{
  "intermediate_size": 256,
  "hidden_act": "squared_leaky_relu",
  "tie_word_embeddings": false,
  "init_std_qkv": 0.0427,
  "init_std_o": 0.00838,
  "learning_rate": 0.0139,
  "max_grad_norm": 0.5,
  "max_seq_len": 1024
}
Each number is 500 + 50 x the weight over its row's rms, rounded and kept within 0 to 999. Layers, rows and columns count from 0. Numbers have three digits each. The size before them is the row's rms in percent of the matrix's.

# layer 6 attention query, 128x128, rms 0.17, rows 110-127, columns 0-63
103:478420498491422545542637510449388445562494475553488442569457573497436466604533469525474491479516509539514475418532478520433456533460504524530591501487508518375420442570472553500531523511485461
106:499417569485456484550539563450508553480426484507486407464487604604494479480558503473445462472523548453586445420527438460535448445505487449536490544520524488482430553440446433485432546609556489
119:431444582501473448497590436615454499495561460566437524475502438458486505468518535533435404522499570593483503463503528429533457464546585503517454567564425508625458514523554571403479517438498481
108:552507499446446466528461606510498435481552477418491497496391503500438520515521546544557598530538420523586498471560520456575571535463440536426558460458544509510428426500522549482516502502559545
107:502489551651427473467504546544591543584493477469485492513477469415447560517510503461385450455513513501544504548475497532530537606420558408536513571570598446486435521501560510493509598562464538
129:483580557578484543614485486499521435561542620469499404545493534485479448544591462522492567558531443617544512459429534504474414434475458490562496542617584454550503492413509555514555514575506449
122:483473463621493433456454527484512451502469403539513507522538551549549449477538495450508584509530428485512480478582514358602517476440552437410494451517553474574569472506538515467566505551553485
124:478487456480538518510590564435605519506544513530559485499489646575493480404598448491492426511441433443427545467583478510426494468466490524586575519454557539469435516553560544435418517482503485
113:533586542520437537522433579492534562510492407538493468438582443417505437566482437451558561506456551509500453513476476450460598542526516486416514448477437549434430590482467487503510528435501541
117:425502524491479581548536564534545544580504461406598376475506550535510536529440556521517478574409430507480520493496559619524437489481584493470492426490512590556486461560442505585463453437521475
119:521394475522536510416467558448428457509518482451510535430431540500499495531407540507542524545471561464556503529500434573527554468415471503511558495476482449638550521472501499582526470576511480
111:534410411449532512512635458438506465487477439503443473553453541439509431465538535525554437526545459441471533493464569586500595444487583534577490447494500507403552500489479576473395474482555494
103:390536545419550507557465525530561518403474440483498458487501529463501473589442513539603559550519558531366569533486473452405501513450408571554438490452459491563507542425480531497483462599501511
110:541534444497597448435477472519455452513600526535455518463466502585504611453631525522521469501469527435512511482431550553481528501459467513549507490603513512569473438562471509543569524514539408
122:595447468517565557530532550548469560507552562491454482501430481562549539473564388509489566491492487552482348662497493439453468466454556444543529598504540484465527539574433461568538482500516472
115:523508424518528424583499499476424501467413476542523592535541469520447562530487532442569459470400482471577520606488358526491415547549483578491553430522484493543464542471530463479529486477461489
096:499520407374612487470553575443561509470471503467434515532555555427618452473537492500418438533600487505504427518495512491483540500526557595471466460551466569523553511446573624505571484566538476
116:444464514479483460596429466543463474563462607502437506508528463615620523540440477553582519528439472439529483536528474554501517543559528473487562518531572512568536526441537438491550497543445516
# layer 6 attention key, 128x128, rms 0.175, rows 110-127, columns 0-63
106:538460503534522484442497585460407556528478531537510511527509381474505430495399508502464452478604503397469464548584487383478562501492493567526557421421454469484474412433559508542477554468474457
115:548502557596593507462461539441468529412499499484476455489493451519447555492552527477470592503489486508625513503482492388499409494450466485494573503555597483538487529535505491529422452495611526
102:528562528480415475520576547552501412502425469525458577501547400502508498530501495504537435543489459423447475499442510477462472405444503439521535475583553592460519469552522477488527385471400454
103:541525405419517467475478528457438571507604466384472415560478521472549445498488475508467529473423445593472514568548546469527474519381488468584465479467540485586483474496496540434497499389521575
117:510549533517571533481402488533531510538461494540560493456419508533495447493467476444490454399488484432555490478497557558513491501482509433446535359508475556516414420442544577540441453616511525
117:481424562458506487572434495526554575464523487506587455547527463525444542452519537405516491457536519481494465424508448379547436483505536381531528524406500486504502513480582582523517455420535471
119:558542506515367434429516560506453500443523480518503542505495483520506511513535570447499533526452490619563459480468579503484451487465436457493468532520430523552597447511531481547571407505460502
099:519487493354424502540497504558606533538498483477557504558444513512513513540571505480579575420465438478566511480413458588568479538496514609477499520505578498445522486459573529432436588492521453
105:487477501517524494384472668496507472487489406527452467529546478538468543447483481417489556536538565438417454573454486490412568467451597520502565531519503504491569431465410490574478491501532546
107:512503548481419456449551562513545578532456486459473482472532512614467435537493474488534479452506491572414503485482532506496516584484528544485572531524552458536367462520587484590508522475593564
105:426480547517484470481610470514395484515546575497421492542574532523501449459503580625524469487505506435636545501504563533455518521538482524534506485582542511582524533509526577421448462485476499
115:462455446479446517478522502551420503446525414613509508571480479544507507547470420465591365460461526500485519577586505561511444617470526440542560471571583446417520490484481475460522460534470472
108:495494528552540429478522515521555506507554471504550588470479498521511562429549522518553538552510520438528631572525536441528527498511545531395493500570486480578526561424509549496456477571617539
101:450475500513438515424435560536514483450531525477503561536403516561549508469512437516485536620479577493551514499472560458518559499590455596567557502471480505446449503530475469446484564595425479
111:483442521601498395580413512490517465530487462521487496515494427543530482472496453512565579445529443604514514467483512473600527396508509513533471487463449472555498506510535536548563513420519496
107:498478497561364417504545510553448557383481591441447494457579482483492567582585531497571498562508375422512556492399460542535416484537522381507481610525521547518531527511572458486490516521455559
098:518457513440514529491469402440523554445511472509555641516407516558466475563478560463553509434522397457528544492457470452578492519484519459459629565448466559438512535434440434497459511443486586
108:462486547492473472361451440553479575493473453485548514508525512538566514528590521466536512487455474482489426523489563544493526564457595441539437537543482550580586492504575452478563503538457495
# layer 6 attention value, 128x128, rms 0.193, rows 96-127, columns 0-63
100:462469520495512443528447553427481544501568506457536501561476372542496570465495538558502438527512405449436517521502476449466467503571488443516545488518410424461491444513398434502404537493567447
096:493484552549516489492506491527541432583513562444457488461456536589522435446601446554476475539410470489453465456498571416556468525550470566497559483551530471489500523519438521508527423560538539
108:431605527505462468531445505392476485607559474505584439447568489439525492494419514499500549515548613437507548455437485488442513450529514582507571472501494538561499524523424453472482534494534423
098:531429403580485466533481432491571440470555563566486521524564564476534514493542556418580491565570559519487473555527559504523470530510552455555527445590539527595507503446454518488597518462451455
094:538524558501497479509441458502488500496459487444513489521539502463472528538468534406449544502419460509530607535465540437508497446483536511461512453417505543435558431567467575474544443528591528
092:529458446454609602452447379591532507607518433521473528394489567550574487536557445449500534431498584501504446415515491415494512499490520555504497363424491426536435468497481494444560584529535500
112:518508516457538477473488419526514526525527449452462503560530487513384520548510518510587525500513466544503666449482473456539527467510489547550471536542496498473531513475450511484487458439456476
108:550472452577491509502578514448572446400511545448498591510499495472478497480496407565385488504470504476444530571500494609560505482461491576361425462534521451502505496484513532472654491541550521
108:542516497618549575567458589502489468493520474478477580529529487525537419514479462528595501538505509509492543514557484490507381463534567488486484620414475468511553409573488493376540575531544436
102:558543507473481464369521505480509467509468501543531472437519584476460514505449476598504470542608485568496483518503498531490553598472515585524571453592560495476670546416451551596513523545470541
119:461476490542456453418594462468455596448427502416628442521479468530492543488475451556479469488454462518568401478514492448548491494480523508443482507534548487530478467467619517508449473587453504
104:543447509559518403465551520481515441435446572522560460482412537540560433501478509618448408492566535447528471553479548472518535461492436514452549427481479513466525428588508539417535565524395610
098:482434571480620466534508488443548538456486468471489431510405482462565571505559557546481499478506571471529539501529427540468492502468496577613489452463498458498588592494481444455508483610513480
106:492550572495536561493551529559541495472536573490521618560580559614531512547486554451493484526582453508502436549519475549497485486532418447454619541454548522462595517506559516609544499497470475
097:433415551495502535550594453537575523424532512559534496508536503431531501423482484526490618550442540461509484485442465428434617521481494498582439479529477568396461497455460425574575401498476552
094:477493502554669490490462523466484529443490540572389480586489532398471499414461465454519486579508446510325434442594564495537502422533474491486443523511478545532528504553565519467481531494491553
098:454602493532439533440591563609455439532537546505536483516480470441487401522495425535480465544539471520473449504518470347426506474546373557535447504451593504558392452452501496425454506569464472
103:512461465542472503373418469456573568577591539517430567448510421466509553411539557444470549459471468510464457632502457511563377464524494556492540584467468414446466489469452492493502451503503539
089:493550479549548465447476485493468419524554541459519574457459434573556515514469460494471470536540463485566504531533493592510529527440566440567552432518566497447544418489481438550514578579489556
095:413576470479419375516443544506477527550412495510504486505507496473469472465521462518592495420569494516505578472595508508462517523497496362459502507389484495544433490480528506479517526486553486
104:485424544456409492553464475492538515554563518476482576610457481490469448463564483553546424453499543491465550574498494382609498552616385514464502525456447507511480592476515533555547544500458484
100:417404560522488531428581544498495602563489462466511547420436468517495629495498531363408455497513496578502517455566465468489426562523456491565521496558486502447506520473565506377505456445478499
096:503498577448482464520454511447507477532435502470518474570479473509498444529602474551455531428420503431459472487454588545569513471448480481492524406474562503505546518429513564527566539456447459
104:473484405555518443515507482505480574540545525493502568553389495542492490506469570539484561460537534568541499514482494512474405480468502422574405550413389487505435518520439474517575492569504461
105:558533455555502437437614491487481478509565538520573495542470507556475543486507464486580498461500515525481523500439473461414446522496426492509538501497549466501631525500481411559583566556449442
096:535494478538405513460497445517425529533425515612436481507554476503467446553543519545475482525542535487538491577484518602579495515466544459524497445622417516536518481494505476473453584464533464
097:563443615472503493366521470449461499436645502523469473509511532434432508463522571559460542541516534471447472500539469487480500517529561468531599475485502465557498492510542491484615516506473540
094:477380531487429502413444521471501569430380380582527429503387425521534447531569458459489500518452525468545460517485518468453474479553473481437475569419486526466529473503540494472513454448547552
103:408461554556447459564422454527518546521446529563533498465477439519516554503496434465456387418485542447475577459511581506498426467466548430495518540518552575586473457499491420541540485418460532
097:550512461478466401444463561406398513509455431582499589507454533493597483556461499431471556574534411522507476506498510421489619413506452521418528576507470478491545579483534556484473583443565535
090:493517587452584544601490417557487635503534488535450538516518461578469462482512528440511455549373493496448565558481605568518379471530487532576524496443510467533529551542522571530509470544542498
098:527512424536521529450493503607465512500434364522582510523460458573539580398481523542402467507562422507483383465488597516424574486528514487527518499452496538565529485453499554417422522439489473
# layer 6 attention output (transposed), 128x128, rms 0.208, rows 96-127, columns 0-63
094:471509522445491501479480524491547475522511501429422493528512548573500549580460454608642518512458475465551512515426531522558498414523415495558508550579568553491560501484558557500578498451537574
102:515525540496542520411545505477539412510510510393438524479536550332401411457564534408479518429612549550512500555550509522508425440415449499485435510508519458465434496548493458479501467470493531
101:530549547469540488468553490537509474437479455481570529519487392526447407504534543521543492572609418487473540570511491554458433482473547585578508494551549449449504501484496519455388593488474441
096:483481452401511428500516538475554492543493516401504479550541535518409462499520450495482523546508445475519500466514467419460512543580450421402534543500518564579442600434469514529431553503430585
085:497528575455429620406446571501536484600571460465525531475523570428486544466563482498428555483517457507501404496490541481497448555515492609501475382506503481496551444398440554529648483531452459
092:478449542499549536510591505522412519473516382514439511534536528495449466555506443543492458587505523482596470559534437481528463463551523438520564544492479477413570479485579387439506512547473558
110:589486448558443518515440493432456490545503555454479604540492553499532471582503537534517449456554450423471430494533606487474551540493441489521398489503554455510556497479507581577492442546452464
101:507544454486372491557584522494488508428519550400516578467528497483462503501497530519442560489375585468470538475493546561446557549550467499396565511438533472487464436552503417579472519444609535
106:402492556568548520434503525599501456453439484466430545544508546486550527550464551553475509517484485494534562512513524515420412479455541499520465510483533464535420479464358380461523476552536468
100:565502503517591512488410500414484486379554615474494531505535498526474510487487600470523548472576466526466544531512536495516592550544523555565531520526459505540569525482488540541499496609507490
111:454359530571523547491546510468533513490525553458575478468502402483574497511508540463549537463554591456436537432473556494458453414423479527506521492535444487458414485438496514402491481455468585
103:481494547475532508468399515527452590435506468539463486484512529516471454465400493498495444485438474633379557537529504487476532501517533503524540487479519457428470493583494538520593492560479503
100:452470444562460604487554572495446523551399512444528444541577493428480493414552481604535467448493523496393477469547531545507493507506509549550532475481478446524610496443535463602535531448534523
099:511564475456500414545507427438522409459544456564479410512498518457488584459577574429533543461498549611574407450485560473532466496542479539538571477486512499542428523532522501477509547566518559
096:506607478519464501453534505563465504517579545569627546500536545494518533495511509575540468513562450515422509394506538485523490423503449491405492542403462543439493444548543550497434485512508568
091:533519485514533490543547471602547484437438433613555525502519458566493505501466435513574529385608595539529500519503509470576553553542519395523419578445556526477464482400470510444572442470509539
098:415515500501417510449505459495507505515541489483512472528501526472491467525508555440434575552499493524474489580432447462458536607520556536541381572526548480540445450562493513484418537540480473
101:499539361442529508475493537491542500487538421477538490399573509564498566522514502464460595521555497512589601469535514525536354562433514561517502609430542462505527490557532482386526523492462494
089:453447472447505564505553489461544435517611381479426483453490495506555455533464560523566490489495504641526558509477461416436483518459506566473539498456492475512467492498503485529520474546498568
097:517371508588649428534466576512497527505545453562386406499458455432496570460396467513457529620496381549554485515517566557483459440512488537495453462525520429436630499548458496425447530482532448
104:490491478487541488542561629590542487514544510513513500437555397485512496464553501532496566591422504571471489452543459495501433521500505454558393449557440582431447496584586531546535402480487476
097:511561454383523558538586508542544429474423476537588489421465554523454463476477533499461459527469444444548466473475533526543575502507429520450498487499545466462427456435459450492531492550507491
102:512482484444534455379521564392449503537398380507506487538574553474486497514502502439476531473472490461426485468548470534547473535429508513446488476551520498484407519506569496595624450543459511
096:515443507540471463429508462540561516554520491497471570517380475507512609444448448578536626585475520446457484525524597541450472530514521428492456466459460523518440556467506561482495437535567501
107:542463555474539514521512485434473454475586504361537505511504520553448387563471482513446460499493550539502501572474567457453605528465485421465621530474506482553509469475502552586468496506550473
097:525535413545438444489476554503587556437438533550479428591446454564539506532518470470392487489509574531478547496564562493495506491567512523439601489469572458455480604469509449580560534527410580
097:528511499505511499508534574540540540445493467492505570580513566523449501427533361485478557493446505551571503418511481441491495460559544523581475553553579528494386573485487471486505436491516473
093:420527476487384523479515461521538524444604438555509409545528532473532528526376393508439587489536487499453430506503355509561454562484531488469460426497525487467504505455470386447479500575481489
097:472444535447515455493515584577606561541538489556584556406541557551452437505428476542514544485512450428494591535478478543496415475487454483436462522477511620452503488562523450491520510502476614
097:390503483560503448466520450535534425485558469473434458531542457521496531473488529484478530543611542484379449496570494452556533634533473475506563494562541462464565518514502500497490550582516548
094:478520521560610501486510486554500467498431498439462561428469597509605526466522500601533475420521537513529553522494467474563470557496538467497461529477428485497556430500514569490522523442505484
095:527494540441554498434454514526471507494485517474483519575504502611495466410460445444569487436523563479437480456454512485431580497466456372568515490553438574504419545477455413419582441448540611